config.toml
num_hidden_layers = 16
hidden_size = 256
num_attention_heads = 4
num_key_value_heads = 1
head_dim = 64
intermediate_size = 704
vocab_size = 4096
hidden_act = "swiglu"
norm = "rmsnorm"
norm_place = "pre"
norm_eps = 1e-06
positions = "rope"
rope_theta = 10000.0
rope_fraction = 1.0
qk_norm = false
attn_scale = 0.125
bias = "none"
tie_word_embeddings = false
parallel_block = false
init = "orth"
init_std_qkv = 0.0277
init_std_o = 0.0049
init_std_up = 0.0277
init_std_down = 0.00296
optimizer = "soap_variant"
learning_rate = 0.00431
beta1 = 0.95
beta2 = 0.99
weight_decay = 0.083
lr_head = 0.0503
max_grad_norm = 1.0
warmup_steps = 200
schedule = "wsd"
decay_fraction = 0.658
decay_shape = "linear"
final_lr_fraction = 0.0
batch_tokens = 131072
max_seq_len = 512
doc_mask = true
train_tokens = 441300000
max_steps = 3367
dataset = "wikipedia_en"
Each number is 500 + 40 x the weight over its row's rms, rounded and kept within 0 to 999. Layers, rows and columns count from 0. Numbers have three digits each. The size before them is the row's rms in percent of the matrix's.

# layer 7 MLP gate, 704x256, rms 0.138, rows 614-632, columns 0-255
100:473463506471502503483449549471521493534394400425516484427522519548527462497492589522515481546462511490411511477432502551477593534490584447459523516547455534502531424471504529498582453492509461515490477527489522525515461535582531537532482467535477464461608461505509512560514489488588492469493467477544477516559511537538458511448520471450486481499479537484511519541516469537476502512476518478482536446523587489480556458531487515514470522560474479538486473471515543531442480551520499524558544435588379510504482444459484541509426513435485551460528506443511464517548490566485409506580511598550469560454483487469507451493563547484503477502480453521488497495556486548507476493536496475534523519439503430455491520472526618496475488471504527565585537489509523501511519460502492
097:488476535472549492517479484503520450397498491551534448502458450443498590511560517474482459550519514487525536521451549475445506453472476579413499495488552597475564582597535597526462510548494504523541436418500481548421487531536591450494487476526484505499548516451531493530514494461552529489547585465557476443504496535486514579451498545548516483485496570412521511442548469517571497517492494504520413482509490527482554515519435480535476522524439489534539548559471513438454494543471487551514479507488573544536542514472558515511527490511448448483428519511442503489542454497532519474484489520529502529525483468542567510534548470428508490470423561543514447528536511502471510582502455496507539565478489489470536429558526533544519538596525489482522468462491529507557502513452521
097:545464504574556447539464457480505555405468456468524517472416461431554439489407495450536429497486516521472542519491425520490480488504480540505481512455524546488613430507467570491476462493536471482464501512497494461561416448529497531462547447545435581481446521495466570506530507497522500477464528497520479478477545573507511492506528424504507514527532524448506542499550443443485534575519537501510535496546441467491526490521576521446504541482484473541461514488476469595516456488483517482479487500515509518553580458479524483501486444424499475387524499530499486539561487489484508510535472459516516527483477498523534570507510469465443495504509515528495495546462482408487433474457483531521551438459466494394513533569578477501494591482431512572555419511482554531428548503499500
095:475448466572450536526511505483537494462593516473466533472483474490443469398536497519490508597559475587562461465504526480526518488507415434466493539469556526436532474534466566496541491523517474469523471543550469524498531517447511493489530550531476446534492527425509522462479479479539515441617491477452464499558556502498471482505525530500460528421557489518472437536479547484500527466529577507539416452534531551489548498541442499503538471462468460406540510508537570489472532534477490472519506508445553535529410526520524522520522501512513452457504513503481500442528461522527490518523474493530452495467508548555542501542484463570454566460495453576463470513473525491513511534442538512456443516484505528484512611596545537523434538596548493577460593465500535459522483510450507
108:517503457547450464520524515454526477434508506490561506524512492529461523432444482594507504543620509513454512506504489507511570534481538581525501531494476431518548495487480500445530476563527533591547476514509468514490460495501440438445510435560536474480486487542528593528539529506510576596530599494507411479472480516415480588455484521478523464478528455484502528447547567466416510498519497503547510538562559536462543429533511520434550547451506538476513525550473516494519521390449481494525546445456504519498457572524451465438505557533534471466492492461508445510385454492581483492521538507438495490493485518506541492542503487544581487481456483482477476537505509555449544487502514520501520576473428495518491519569463451525524512553488510462522574502441491503543492501515522
102:515577510459543468597516446553462438515489451471439462538496487570480570539506465538566509451580434522496548551504457495528533515478486478472593599491484516548471475485562518490456484547488505493443515592497419511543448484469474462410455478539482478534496507556491505495600560497483573508530566482531497530563544515520597523540506436556533513517493431451545461480492543475518505456612501487533530492564541514460444507540560481595456518476391458522547518511522500499488486500430473474496522543511481482517530477478490483501497481507506507542510516488524533550466515497514472523496483457453522425498534555554484471555530440511537550529493498445527481490525554503484495489531498442492497487446548511473447495520492565549464396528475429478556522499516555494548480437465553
098:443511468526467495524505498507437487440489551435536506546575468474532479523474508502461517530458522530515371521559556513493493535528551485507494483550480472533476512495538442474542486507463487505483544513558537505449523529586491500519475486498507530530501522528431479593424483558455520568396541532524515501471473556479548542495513565545525499510533511477481464479526495557459540522477514484450532432494554486511485548526483426567571525504476497548503465518505482516420467489552515490466514519462477459449511471439544585522482478488454463478464483516552495590472598578480523505511491474509491460501471475431493450541499478591476523563506572490451472548529492484458605404474536491554522501604480455450501424458451570513534458481525499491479517477533561523617520511481554
093:500495512464487575496513466438534510435528525499494532488511455476439544498590492492493508497580503510462493520440396474547493492436486527499506494479572503499469460511470471419444432547573517495537413439426504469511570481529543424464420540468474530422572512447556462490575491501567531565519473469466472547478440480555528533491553591498539511508518445503560528472447478457459560431542506525565519434533469397506540570464511456480437546474468497526504486473523548488487499464528490488492510511465520462476482521393449509521518460501509555521588487508506502557441546570454538466496512486503487476518569516454484525495499469486467555600498461490501502430488462488458524469564565489492474502525490456486489523544447509538517523525528539560511489556440449548473530500511533
093:517419482547518436533537464549494424490534525406449498503454526513491493498470479495549549479561431525478516478555546502477522562542528502471555551559464518588517447474521413472488425572475521459470457512434461519556459525554494514596455539456466530504459486580524509492509494472522492520520464541559447498495531482474485486514480544497499533476430489532486519501538508461476477517431472518528457510501540504519538494506554609528483509482517472478546506494501495492429466544439505476585552543497440467577510485547465495502560523507517469482477437521484541494429569456427541473522531526470515573478467541492466475476563448468520532484470548605524481550478499443512555554512581583487503543449458519514461479460482501453460508543520565449551535462583431438520490559516561
098:503502507466494463558493474448506406478507544552519496516452506514557560515495520497438484483542480559496423494550468458574503483472511502469451452570554515475449542436477464543485497542477512557535525460509568551497522525558586444539529482491480506544478498459562522520537475484504481448545442518541452534480546550554549485495488484508524574557490491520488532560502513432575493516546514420538552488531536494491479520452522463485436476528460559488584601469505484449460454568424579537520552578460461564530528483527444521480513515529542487443548468546525487510487505510483464508496534497512484552528505551548526435559485501513500570471482460491536534526585490547515495512421486468520534439500411530537464499427511480557480457428595483475586538463522461474490539449428487
090:465471455547478505466492500494485510596491508483490475550507483524567477516451510534483502527525522548464438529458481468560507519488425499489523563411511541493507473507469486515504418502476560460459512526577458579483538445422485528468452444583562482469487460480506513526502467501432498474507452546519512590447539453556500511491503497469477518553483473436504523498479497471492482529422440539567521509518433562542558473497476520547493494413487473547517518392518503440488511512465505538502552506536436524375510477508535477506534443468528437570575494524530470512514535506468453493580512542464519521526485545519511575561452446544558543524462514543453387499478482491428449553544476411566540416470482564496481476458484515524531442457566457470505516477542505485499477504501488
105:495488458532465462535494523567533533449476499494491533454434503447553492491516532516403518502570509452505512430478471509422478528545418444529494513565502432562573520522468577494483514508490504503442532547374463484493527508493482451532474485504462527463547539487524484485548504513545478468529553456518531475485536515536563446458466522485558538483437480537459556434451494481495517435424476500508526494573494472521472420458492536533522447463546484547550521583524524471612453429388451467455409425519500481497545484506514474484493589515528502522469519539521511517501576509503451509485533487494486487537489487487415507520493497557507483524492489516551541539473489507405413427527463486525489446511534505511551471496528554499463540567432481532556482549513490481540452586518509
100:544496532591462532556496458546511508472576527536519536503547524439469485437551501587452537552531497499454466426448465503537490490565466492555527529514444535562530542469499540571495455513476531460478481470547481541544459561474534545467507522441597489464542530563502434512488549502463437546547503490479498443411435477522499568442497540501561505529467483510453481512531427597494564472461493605496549502406483481546524467496438492542436507460443493511526573467475509497497474495497500481524444511542499474502498413456516485528471450449461503490505495523549512468577501475458550484455402522524491522455567529516499476500581458500508463502458537487486485532484511525526523488489441579496495550518557479549543504571439545523481498465527485537589478443527539465534487568484531
101:560507469513538522518483522543553516478499494526495479436455518463478543534512520506483557477507485509443477457494467505451425518489408509502512458520490480461424403527402462516470580478476476524474517496407460446602453505489511479486518486521471553604511528507443481463446577566538480482543504526467539504503426504461503444541557498501563483557500531515483444503499481530462399441483466479496525497506551537546470521384505518478585421564487485536482540476484459546508513548468455521477503506521465531447538499444481495516482500501494550497561526486551523452480579541486498469491452513526454449505447490563504514562470540559612455423516452456425425485554510480525438532534570507511495590492478485473485488448527544452552500451552480512528455511449523478513476486532481
100:441485571451463546403478508526512441429478518488455473515475526503549514512478569477437378507465470518553513511558514523509475570492460534542511513471503466527556470494473541456456492476483524483556493486541499578454451458531477358503505511505553503533561459527486457549572516506497506484471451434478445499544529505467513508406485431499506491501463497527479539446512470456516433557443565453490508493491471486498511490516534461433516494473529447544483495528503564546506577491454554527462483442427442582480533506511539457466506567530472585502535488442452509541512523540542561507445459535506502501516476504490459539513572481499433488535488530586448472563464421489443458496512479483497461497484505539520497452502557470414509496474407479503543531532524467557574569468536488
096:528523537524526542554528525480514485470527459497548461482559541509492583525496478474478477504521548537490527533542468545526508484528488428504487518456497589578499481504514540463460479582509453525464588457443514416438476514518464489433486458515560508554559513499503478452552454588457494544485432487501517539500496451470475443542469507499478580491472508451494544518480526476482522560488458470508505474536479514533438556521481573413421466541469487446464488518444426569532446525458525519490544570514449463486567466566467469435518437525554527466496508476483522438489483567544459524527477440521465512470422462493450546430528456431495594528472468564498542516513502469463462474484495475423505409454525472569577545547453503521455508537469499498458505459560518539461530526429511
098:550501409503487531455450549484527473529547522487481439536499452543451450505540500547518432491459556499544507448526510451492439479529446532586555469460542481485543444460553554487487462536541422440508486471500416493553466416514547466522476453436490454489575450453570485434465436544540527538511562443490513486507480535520509531508470460570461508449495453454577551516464570555507524545497488527528438478510537534445487463498476476464490565491397505514455489546490544467490453477469495541405544472515572476490440479479511469506562546507511524576528542477440537573482550441531437452476498405505469521530493515475445567462502535448549485499476492546542505538514490485524496512506454518520551438563403479525527463476541493514473533471524441470470535520524552513488505540536483
101:476501534533438589508525505452501500546593510507542533497483454477503438556448511503498506425547472505468508533517472492429534545508486508435501499446516488502529493422517460540500477520499482532607480582389489439486478506502564499429511568485468586487474525471528470501529538508548475475485487452542520490464544461424427528480518493428510509528469497514484519456501481457475438479474581442519570524474475470593529474506506547528537448503558469486512491424486443517466507559456429433526563447539501489473468479495488501469574506472487476431533512580557476499552492603464504486525477515503488537453432460480498435414531467542492511498430569499542497532479451487504486425480488455521491536522464547528474487471494538565420580494478492523522479445446518472472463410506550
098:485456481504513544441488499460435480517515517491513510488476525562432473442570431513436544470472535463513563511588564504541464572535549459522516394547470481486535408550500495522502495466531483468512479469478480500511532494461515497489506455527443490454513481536516514523423509498489478596498503450529425444506530435504468540499484586531454463540492524466532458467501506459554484549523517415477510594542365498454484481512485446447411509408490492475490487502510554522554492441485552549597507547578449479492492493477418530490424497516480517548524511548483426452446508520478550507512462435447483486499480482558525465531490481545491494532526540462498562459510559493492508475511535516581515500564430468485488494490531486442550511530540482554539473409498527580542477510494495
# layer 7 MLP up, 704x256, rms 0.136, rows 614-631, columns 0-255
096:474552459508523500508527497578509505563514536557449536582492442531518534548520525587471554555418491483599512513548530542502489534527519520501493539480465494514558455516518530568506558537444485479489550496537475503439463488492471410536492520552479470546510477457474516505556477525492466514432474533461474493454409451476559501411528514447527457485489479506500557486463567480502516438443461423442552415448475523432384485476507489527499565440500486463503462503552454441448504406435522480446490540479564531445501520431440526527517510488483442496512487472545529480500496462466447537475443581533596446543515521516489516540454499536540541502483507464518413492516482482457505436452537489445501491485506550503542518473533491511491506526531486608515468450506477453485528558453534
094:449518497567491525395430508480523528535431479557526606477577481478456492534595489512496460538500480527446539594500601538481481517525550513440465563461519494420473554510474525530502564472485443486548505440522541452490408504418557506536470492531497485525473435521524434531428519499471530486476512434496501501467525507431545570525479515537530564565511506551495514528548465547458491509532548524562453489505509480541451565568472512589532512526516493473462568497511491480453546471464469546471496481522558475463500475499510497483481478457498433500484455488482566456468484521502488481495558494485567549533510531488528575555464541499507516557521417494536452470577557563444409525541496502571487566457478488586511469514510539578534525478513465474531470509521505471495473484494538
099:507504478410503480545601489448576529512543495544486513522446447507516472564511475578505505498480524589534543465527498490487513552546581459524582519453419458479466509540461470466524469556460411477483496474532519581452442455460464492456541471495551497470477523517527528404537505470562495547589501511441520539581529493457423451511510481446535557499565523512507491452548515584489491496524522551486490501441532503518520520542538493513468520441534506524494506499510540412491487463583540492598488491490469502458478468509574546461453439488544567467487454506477439500457428471495492481545470569555588526506542538522482508521482545453468483487505491557502500546465449498506477448494496477528530497408424500427441491509524471455440543463500520549519475513521459493562465534454531
104:506578445444510407476516520576528555370435477547507449498534517504507598494456482409513454510481417488491514497519527542465511537514471512514464512451460517504476483569531551512516428500504550514508539443530587477546576533505556416488478539436476484513475533510547431518470574480517509472585473536569541448510477488535528533465502492530566469460479433546533512428465486486511517525432490531467529469509563454501541502506523541461541473515535540483476488422468487491567516515545528501496501519430528477469441501541528537500466485582428527490441508536512517449484475519454524513478535519486461503506559439524495490497625453476440583432482577480575484487540471525561454474538471452485514555475485513482512433477544477506521458483498508449525449456530484500456445535517496
102:526492534494467485548607514499455551509520455508496504581431511535481575448543445517577549471521486497434539496565549514497521513485530520537470383462509562467500490482515504506459466523447504521538482503456412515469499475513508549503530456515497536478473511460518535559497477478462484564499536531497503450497586488530504502526526451420482437412464487408543498487484529547478494488553479466431458446504534476531446436490520452455501570515480518472488519506519506502449476462520494542504514521466509508484498547530566519466527500561455491539490521518436458445451555505546550460495505460533492483528471438442414569476511563469590519520547532563462427538505511502492477569443516400516549528492456473515528495439425489567546446429523566523510472530490513539623523524440534
098:586481511460434475433496575461502543534463560523488498520479517504559518482571472587465511462431462469417531526477471558502483520471511466531458477462453577517468486526473463409418473473470450456474515563484478538516499426502524497525546508517482438498494485566495527507434524517508497452543501488489529523576480528521533469554535508499530522511529507449503485510503464503509573456521518554603571506496546451500525510492563474529431460511423515515551554572501551478520458432454480473513474515475575499531491419489492494508514454515543459535579461479516456522498501452535469532540473476538569442454496561465457465516454470484495456495518476497544492521419502517498521471473499502391530466414445474455433529576521486503475514509565528497571517557554588439438523566447470
096:560527491490531565401492515544556524553470427477498534449513513516420511527488534473499559550498514464530492541431388514473493538446521411484548504497486451522525522455467515486488513549456476571487492515562531556525458518515479477512431491511522467490524418407454573473507541471413553504443535522486517535513489518468545438499490503448579519493513499439526525492601435505502466599523486473581477449479523550459471479520490523481504493556550501562504539473513445548399526469518511522505500504508542394559538569524456453492443488470458538514510563486548469513491483530488489483505531549453535490470516495484528482552490483472540513565487445540523519503493484521529410490399499468525472486450497532509454543514489496502495499614527451563556449470528518563506446521537442
096:500485521550441465511468483541548505497509499424494533550428537525486396485525473456512482480506473562558500524525549488465383543478579517476490536510521493501532504513483482515521532569549532507428403438508488416545457482465442520429566438456592521532529540556471513543484414517461456451489467431499517409529560503482479590541504494499495517501402486547434485524524491444508484481515491574459489546497536459485476568543519477515485478530495554502502547508539485487593469491484471504513465443521546521450506508487455482534486510460504540534485491545508539448555521488551467563556458549412534502458459468502492480415500537482497493492524442548527444504517577503469542485502535552527575504485561539465532450546510434546516536455475456488490550573549484507498433443507491
095:509456551553461540409527520550467464471528576498592408485473555466499479493491519461556516492522510526550599463546504525511498517491521534533482426527564428565514473500497480513438496485542518483495475533486496457481470504546538531495445472525440485487435509569517480521463571499548568500507529497502494564585492467468520502516524454506479487480468472532458476471500535487471536502486502507599481441450503512537531508544482493438533473468584461503497525509436523529467411491495548460460532445500494399539511504497432515474440487549515535570521455571489500460506513456475462428497495472426489442477455538549374533513476518496530535472516470601541502493488465497579582476432490551510547565491506555497468552519573551545517501460527585441515488471483495505529498589478483
103:491461547525493584555452441561464511535529459495486449466572503512555499453431507495591532577447508459504429447488536439478522554533501538502576547529500533504558432572565584500519457455536483498470594508579547537498443567550528534511490523483491537467479539484502468446553573554552444489499486504481507507507521553484481529502513523540479535525460527470509478480504466422514516460463507484502457512468502521474587532433453449511470497561556446493476504486559497509483515493489569461420496505529566456539472469485436559510465489452524526515558500527512534504509486524438509537542489467542467492554567407447566493510559444454487423508596531480512489466457532494505505552530502507418488503561523510443519442531489503478552497584486476483541444463479507518490427475432518
098:544530487514476474494557510527565489514470454498467506401469455479520486484471490486504470513483479518474521457444531559469533491459531471542479535530542489559529552419512527522518514541518567514559483505522479541511575415466508538426551551435514423512482576502496548440486521563417501530423494481495536419514529497526498536528558538523454501532485514489525473461442466483493526513531474548622524509530436512526513517537581476471479573479519474526518521534500517567475551492464499445533548496530411483524525487566453448478595489464449540490463468482499489476518575525506493490475477483447470491498503448553434520540529490498501546506498480498492469514567538519489525554399544418502549564458553486534495522479515412463564561475483436454497506528576563510535457505595402
110:481494451482512554475451557544478432539521503489577483464514586437480551510539483563502548533430431478473561506412482450490497500493519554523458383449495506523482561439473516391546479456539433483521499468541418505512396478493509486523562557474483486482463482491467465497446552463533470520495442495575465542501540508534452538491504514503511525430549486484547542493514555455529473518451510521552468540494574502513528505493488439486472524508465503485519525469534466484516574467452515524483526523567485467411419552505536490445478446506550452480443551498527511539567542517543479554475553541541512479443504506540497511493554495538526498492482505506501629460510522553516506489499503457498476608499459477531520466518466520533459547430512465397527459545499519489449454446478568
093:515401528531530449521449469538512430486462491525543472514506509482490492529526493526447533472526480505451492521416545542521478433505548429507537550491540535508565604475519441463479467521472550548432493459533582553538489579457533468450552563461622489416547464552447493542509548516478439500521477491466482465469446483513543543500532540450503456607531433523503424489570455525471524454479451537542476478451459506514516503467491538591494488518495533492450580551464512549540492509451437507565512499505512557553496486475489459453504450496555494509544528510502520475579436497517524442459403483510494503446490529563477458513499410536477486555505501456477517519501522484475491491523434486471506519497541529455575504552477568538438515512550511496520494483604524509494531537532479
102:533532480512522468497502507502565511473484473489496517491520520484517557519482559501560532530473500434586543461490497516511429507466541517509450389522569559540548473475368494527501442545556437501444482429501430487507538463454501512512483516443513504514516551542481566417500520501483478509482473501426524465438508502490456449519495486509518576550527506470506462425435531475480515506578452378630488513554427495516488503483514498537528520464466455554543503510416465537515527505405537526459499481528486555485449487482435443467443560549537481502505551419484520541500434445501506482534447435500530494525502507523507559512514511587520510498541438515414470464520476544563491478555510508536508513559488466474534518543405563528516492478539519496489495524422495507500547503517551
098:474532458463451487504514528499420432512483498475498449536484446485482510507405545535455534531570466570472521493430548433551517415477466482514564487497499545502499501534583506537466486576502510518455520514585544488491532549502509457506503472497503516462447464427554384518520527521468496540562520543517567513524508482488437512458502487521484500503504523427486539445465534495474460541464458509455545580455562476499444517541472474451525542490423517489513577449533466449480491512508510418496504534514444446490504503463540492497553548549516463499524427517566485550485471507459493538505469488485402530539512519446406599470531448518479531473536526482488460481443560479468544479469445463445499476502539505532586432585429579474450461477500467461534502519481514535578482476487427
097:486495510551477549540527524467582484519489585508512531516463533472590542502536417559516502461541500441562531437576492489505460550482517458495491509511474555482587524548446519431523474502490481518500542385530430487449479460546580521481575548434503534531537533463486451519510431421409539535503519538481506552511519522489506452528536427504486480507457458493485425538498461646445477537509540535513494477510568488425489525512508536491417544497468489455564432489498465518530474478524512478512475562513441472505527458568441459509501482477519558474479526474540447448539417419517543517539571550512464468483493462471516497497528418439491438505514515567513504464496529443408487454455533456520516483506511520516525490544482449510451517470535499532519492490448522477497505493446538
095:526471467456571479517537530434547482526540453480467488549501495454448497501562462508561557512466579468452597530529514465591539540468496545504511462508509488459486469522446508441514557481526520465518461457515468499462508435480533531484464460468498469531439510510520513439457478514514615512519505466503513495521489446489552549506470500498423521481492451363515542540467486574462501469529557517430441489504495536514495467553498473531499513478469525464464512467503533497511483511617472479497564501548585471471428479463452510459428506532497564515540555501455538474478499473516473477490490508565523583497451461564495514557535536468487602511550479492496497469488571493467501513544501535504522495556525481535464579478580505589527444406472491518452518483462481434483480434615469
109:443541536475545480551577451524535486453480534510469472485551458510470441520483579490405489448496517425435508451490522394467525533643499479501519508463473533464457553447466470478551417485491521549458512515529441515538507498517499561527471559494541510510565468546495499440488465543513457484558491509491571468509513498504534536564551509461494485484597468428518549453457631408503505451493489485523424452467481463555487520469484509544515510453506522526483487484514502484492473542515426485487414475520457568554428483475482455506501487501609521453481536541435495478487454498467454457476449482550546490486496550472524541498472562491539512466493468484496572509464504478527479518520473555508470485455410474505435518424509550529455479494439531546504497457550471483481543531548497
# layer 7 MLP down (transposed), 704x256, rms 0.124, rows 614-631, columns 0-255
098:466580557493544549527609501556421536418504478526480504520468537439469481525523415505510521461526536520503500442510480461515576480522527492484438533414488569615473443504517509471482468531497501556463528468479515485515562506476396563472483507497513607507430552451466495500554496482504474443531482474587538481444536479505485514495470566528509471445516398504456459488469477516521492526540482568440527470451477452548594497457550496464509521480488516448483480489476448523455507543541465517454504483467463501529479537483555436491450544473464504574459458530557500501470591518481530436452567460451485459449480486520496480492503525502528529574525498483513556523450558496532497479462525445546456518454526527521537438503535477536550566545456558463499510466449542485515496546571554
094:429464500478493502462518453461511431544517502489521509489515543567475515548443470482550424529473499558457489558549478453535453485519497532517456565525508556514459560543500497575482501478463493552453477426476525500532506486480420472465516461510508490499524507591493508486512506492514533481514533563533484534509435514457497412519542484515513410508482472512419511429477521514508566478500500543461509456466456476583493575516527488471478462537569570471500552515486526497500462464438465546484485538472507485435516592493442454427474520452465503511472482457483543503467488473483520579531490546446581532446473427488518507589555580495541433507606502478484459556553477587586578490467532569471518441470524491523583454529523478524536549498469479534543530436521446475501560512530547
100:523477497504513506555556536510522472505473550547431478536488482439456542464538520493507487469511450483462500465491596514465443496492572492489513486475450531480530517517520451471590506443546450535466519437528500496516494464501549474469514491511513494464619506506542474512476545522531487528541511521466517555419502397574474466539461566456453429376497437472512522553530474569510491493496504492477500537497505559499522523515555497472424516453487460437526493462506486490431584425520482507476508543515540455509444607475500540509517537468488483574584410541507523509504496535457499505523586502560498520487474462442490418527583498473526549530517476443442444495471538574518539467545515462520509560473407507499574483498429486508544515567503492421516452519465536460468501446477525
106:466524486458523496539500538482467551509472490588495520422468542539478498500514476409428528497517527450504545514504501540526500479487487525557519554517576581466470492454505483532539508499529510503525500489490519460452452425461535464504468464459513460492455509430494535488467428499522545496501446575504538491523432494506566536452541441544500483443534406531471507420433448563496507482496453421366471512460512458537501529483562518483496443541547478565535476455530517376413525554562499543508465550576549453536471503429508479497414519437520501496548517432544530474445484496595575574479510497529526549485545476493474479461484420462495546502477519494493488454525473529550425486562498518466450497490504483500510500506554489466563551482504505526486445500486439508491535534559491
100:537499439496492472502416508489475572565517494404514461568545539515417425490476508495485458485555429555499548511523484531492457577464498520510553490526493478518556464493522496527507475505536480532502461459462444493473553573485553489485420466503420541515479516446559488539502504437463496487498507533487522405530509458532503528458464522497527513439524462430459472440506478478504460488507477528494490432414526466536459535429489494395523500533495478457477548425451527456506532505487476458493444411401528469468457478518605485449595461476494465440533449459482483532532498529485516565487544526421502478459474444473482529467545520517504490565587519479443491525499488461537466479427469495412466598521495549494519514492473456501514502474483449512456499603484443532502543488491522
101:478542454453490443538558480528489430498507466557503474543513518608546532513589463516481585447537466524509550516442499488556495540502535556602497524521522528397445512525497483453496499473465454515471533523498466487505450509513517446573550521535540478464461466494488528468417497418426486552444518432568509514546543520459641493480529517496545543532521534524472458473491505548463540511584516474468542519546555559450590472456505622546451504495474506510429465441494488508478462518444488436484529433477547497515477487521517517565458512477516491442457506503538492511517504536499505517456509406474484487415487530544514474568491490499501512488532514453547509549480493457469454488566529492426491486519480477567503477493552484550450517504483461487460525420536523498559517443451493
094:505514520470610438536393553530478456489505548483509516458536501549589468535521542463505545440565509517496547504447524420536525497492515526520551524496564535448477539474506468489502514462471520425540489536419538508438445529476560483511528500484523547562553544508524446501505514540515500497495485484428488580453513461489428462549511503512497508444531599509541549442561556542444474521498509488478438431396511491560467465576471410510540516530569541488581525436524562482475526564525535462488458435463486471411510449565533504476562518478458512511496483528522483565526465486486495513545506512550465517511537538490465456496451450505473463519517468527507510507477483502459514455493536475467472504560584486473474483437401446533530507497481573523529472496444526516575546524504556
094:460548457460512563536525544523450467507477479484543467544523486514540523443532482475605430574488530497411493512568448507522552512539474483467594448540537531543507472528487513460489476487449534463494528485552516495540519514469549540479523542502490539416463406538490464548515519512542506460489423468477534449544508482529479470492474474471495480507505562446555502559519533512449525527518365468563529484473448481573479536493583504483464439582509471497486500458507547473589516474473488484440478469495465558487578503540513533578543528526462504554467437518555444507472502534544490525459449521507459506386477469587439546556493472520471468493462528513500501533543572524511465492510481471491456429497442475595537538555518605463477455497457507502447536519467475509472511522494527
097:490504535441489536525505430546523511516511498527541499489481568509493515506538534558531440530424522521549500550543513500453515537448458420539423490547519521479398438529502475543532529473556488512499550543532468560470505519508522503406488514445546515460562516410501488525445561496511471522474480461427534472492495491489441522467400517569526524516510539500473485451427466559495512416503588524469495493442544481537482451495552495495523546489480455500528463480495422468517517492505569532520464493416595480512505499499537477514557526527442484498504467547484514494593530522484488501568506500489486486559582546458472470478506548509467521554488480481421542537547527508558474452526484463520462581565499497456533446532553496440389552509495454485488453533393542512577561498452473
098:460500527555456466542422484556531462379550460419520500477486494464506490498563570479519505461509526487529466465487483550531441532457458464507544395522482531521538492462503508468480397533561589534548495513537528563488484522488490494492521528484528467535451491589557501490509526530550447514485484539548444491486486496560518542518521530471424505459464487525547538458479525495559501482434472470525544375535485532517502466477501492537439554490575529445511516531518452517455593473510468473516450479523487481502588546549512469530539449510469464543477500499509454497527539493474496506438528562578461523502519518507439490516558501519467450424492481443511484494515545446507476515460471405466514501540473488552500500562383538506508540524524469558448476567515574548502475463473392
106:523486518493515500483519479499532480497517522458489565401498502513467466544506581551541487533567481531518510447510503560515522517491534553494578555492468507544549497491579598497492491549494523544512489438452486558504518473468470499473503554474493457548472503476498466461484569572494445485386540480409550482524464480520458539511505545579412500529523464471499528471550497448469498497459520539410550513516464481473506543459513476451573540505557503454445472580523562536556479486477522517446461532460577470456487502521503490526515447524478532465507516491510515498513492465475528505491454571484485488519522478557508541523526525502503532559463484408508496476488453522435481591536547518522527491445449578392593422448542444551490466469439487465508467427484479582572438530506429
110:524544478475562587536518478517477499570535575485621451492519456535423480497430466468454502562524545520561540517456521446480552466416485552484528486476479533476486549473512472500475581493531451447479427494544533469478488393517498474451473474562510511522581517521521452473536469474499526516557489466519533530538453526490481458565476458481476543442431477499507562470504490537567435518596535441558489543448472484526493482406522506494428492569505451506458429527467488461454537562492563534495491500508491530473508520479545508490553560499574477529517459514501539508501591447555521571547535503474465552487528488478551539516483470481517446567450498541542547487503585542464490481531516505497537555518513448462546508464492583457532497516515584502521455526483492461468479557555505
101:502572480537518468481488403534493481472527523480507490482538510449514503539475518510430550484449502470478487467496516494507513457483482461509576544568522476532522479444479483572571561545501473515480504416530467527583515523428509545465498529486565488469491517577495508530556547488497483477524487487557506461484448526537540420527609586474483467504542414423533484489535450543474549459524467505496422500405464551460478454533525560489459532452557500467497510490505498560498495542504484508528426544496447443485499445502527434487471499511536453436470483485549534443557509448475500486544498486450494490498440567494573461518428445499444515475476509504401513555487530538462516475472494471453542427479560496470509458533439548514485528569458483507521535516572596509453557513475381
101:569522510516474493522440486507579483583540493581489543471457567460418482490555481493475481533514527549526452449507521397576481456525476500533530422543480467533509525481505565546508490466527412489567489424507526482502510505499457495518513475454536498479559507531512418557506501455493536504470574495491523446493494631476495472452449482446537501461560516454494491528534482494529473497465563495431511558418465522493453517467477489544523439569505510487538450548483454440547518496506528496485490424471517521550453458470417501500421464505438532574519490446460515471552421496475539498447543485501500497460539501548457519502446499452558492542506431447470527429542528505463584581550542469477509489524551552440507502547491504497480457481460488541479432471469493492565465587492517
097:543542495423538541511509507464467465489493552505566493532558562464521527463559530393452509467513472483456504529550471583444544491457545523512496542513465475502550527510536526554500468506502480513507544483491493513457500442473412540473465499503503561426485519455473478510454482488518506483469434494510503502461533533530427547459484454471573482490528537511573492508481495475594513422549443438483549559486524496499520495528558510528501478514474541538478460495565527488516435492434468565431520481499499482474547490420418454545463585559559531512439520521503489488511475409600496533446547564505501478523525498469473545459442510469560473591492557563472533571504462526515504532515483581541455560491520509536507469468591452481468484482535510473420473490456527457416505520398503
098:529508593534565528485536579415502470490484479498486507532455473523504518472405527503467489485543562475513459534539581493527512522432544466502463534549514553606475519437455473524559497469493546548482546510477508491519475510482530436552475499493544522514547486594447524555473513443448539619498492527411579457565484515527490470472523465499460482483385515459518528522538472531482459520544473432498513551439531515431504508522534475472544498534511463461527470504506439455471466523479456560453523482508491480498506478496530501461489534462505570498646506498481471448442464507497503485544529570493516492603550479464538515447495508502514434513519527483452488505437479524527526524553534453502475429436450471525593534517541451529528549493564502524482474436434492486473494456511560
095:559537530587522498525472557517431529504480459477458538495483521539458588518430486476464488487465553482467498467528479510550467489474549505519571514466482537534461448503429583554494465515462481517565511494509491476553526558492470495521547541449488516500443538447538450538529446474528510495539509596430469593451567463467452518529499525479513539471520505494495498457598490531441408516530524557502549521465462480554495403515427541501395553479523520444494501499497482459481496478490543444543435570454497445533496546498447513478529474585482513420486564504476519551523541469530486552483470574538545524554502543457437497574534502548438524536510495473527515523443511505553533506491509496442518537511540486500491591486459522553536518512579492492573539445419467507481516531432482
102:452450425523465558477516471455489561373473494508529447466492504487437481497495552425538503468509530480473518532453440408494504457527547516487473510422488487506480521560528497508496543499459506552512421514480496505560491564468521558588493460557435589521439527437509465494469568523531508522524549513507557510449538527475473430483557493467507572525470500531495426445521402516488471518424527555460472477528504465543542574458529477474484526571475488549538554524467613444442506528481489489583481477477508455537450495513470525451497446460480555442522531483530558483458475537557553540563562449555497531529534461509484479565542482562512492446491507512486519554456513523517536446529552464505495490489499537539487550504425471485514574484532527552520499412507559491481512488508542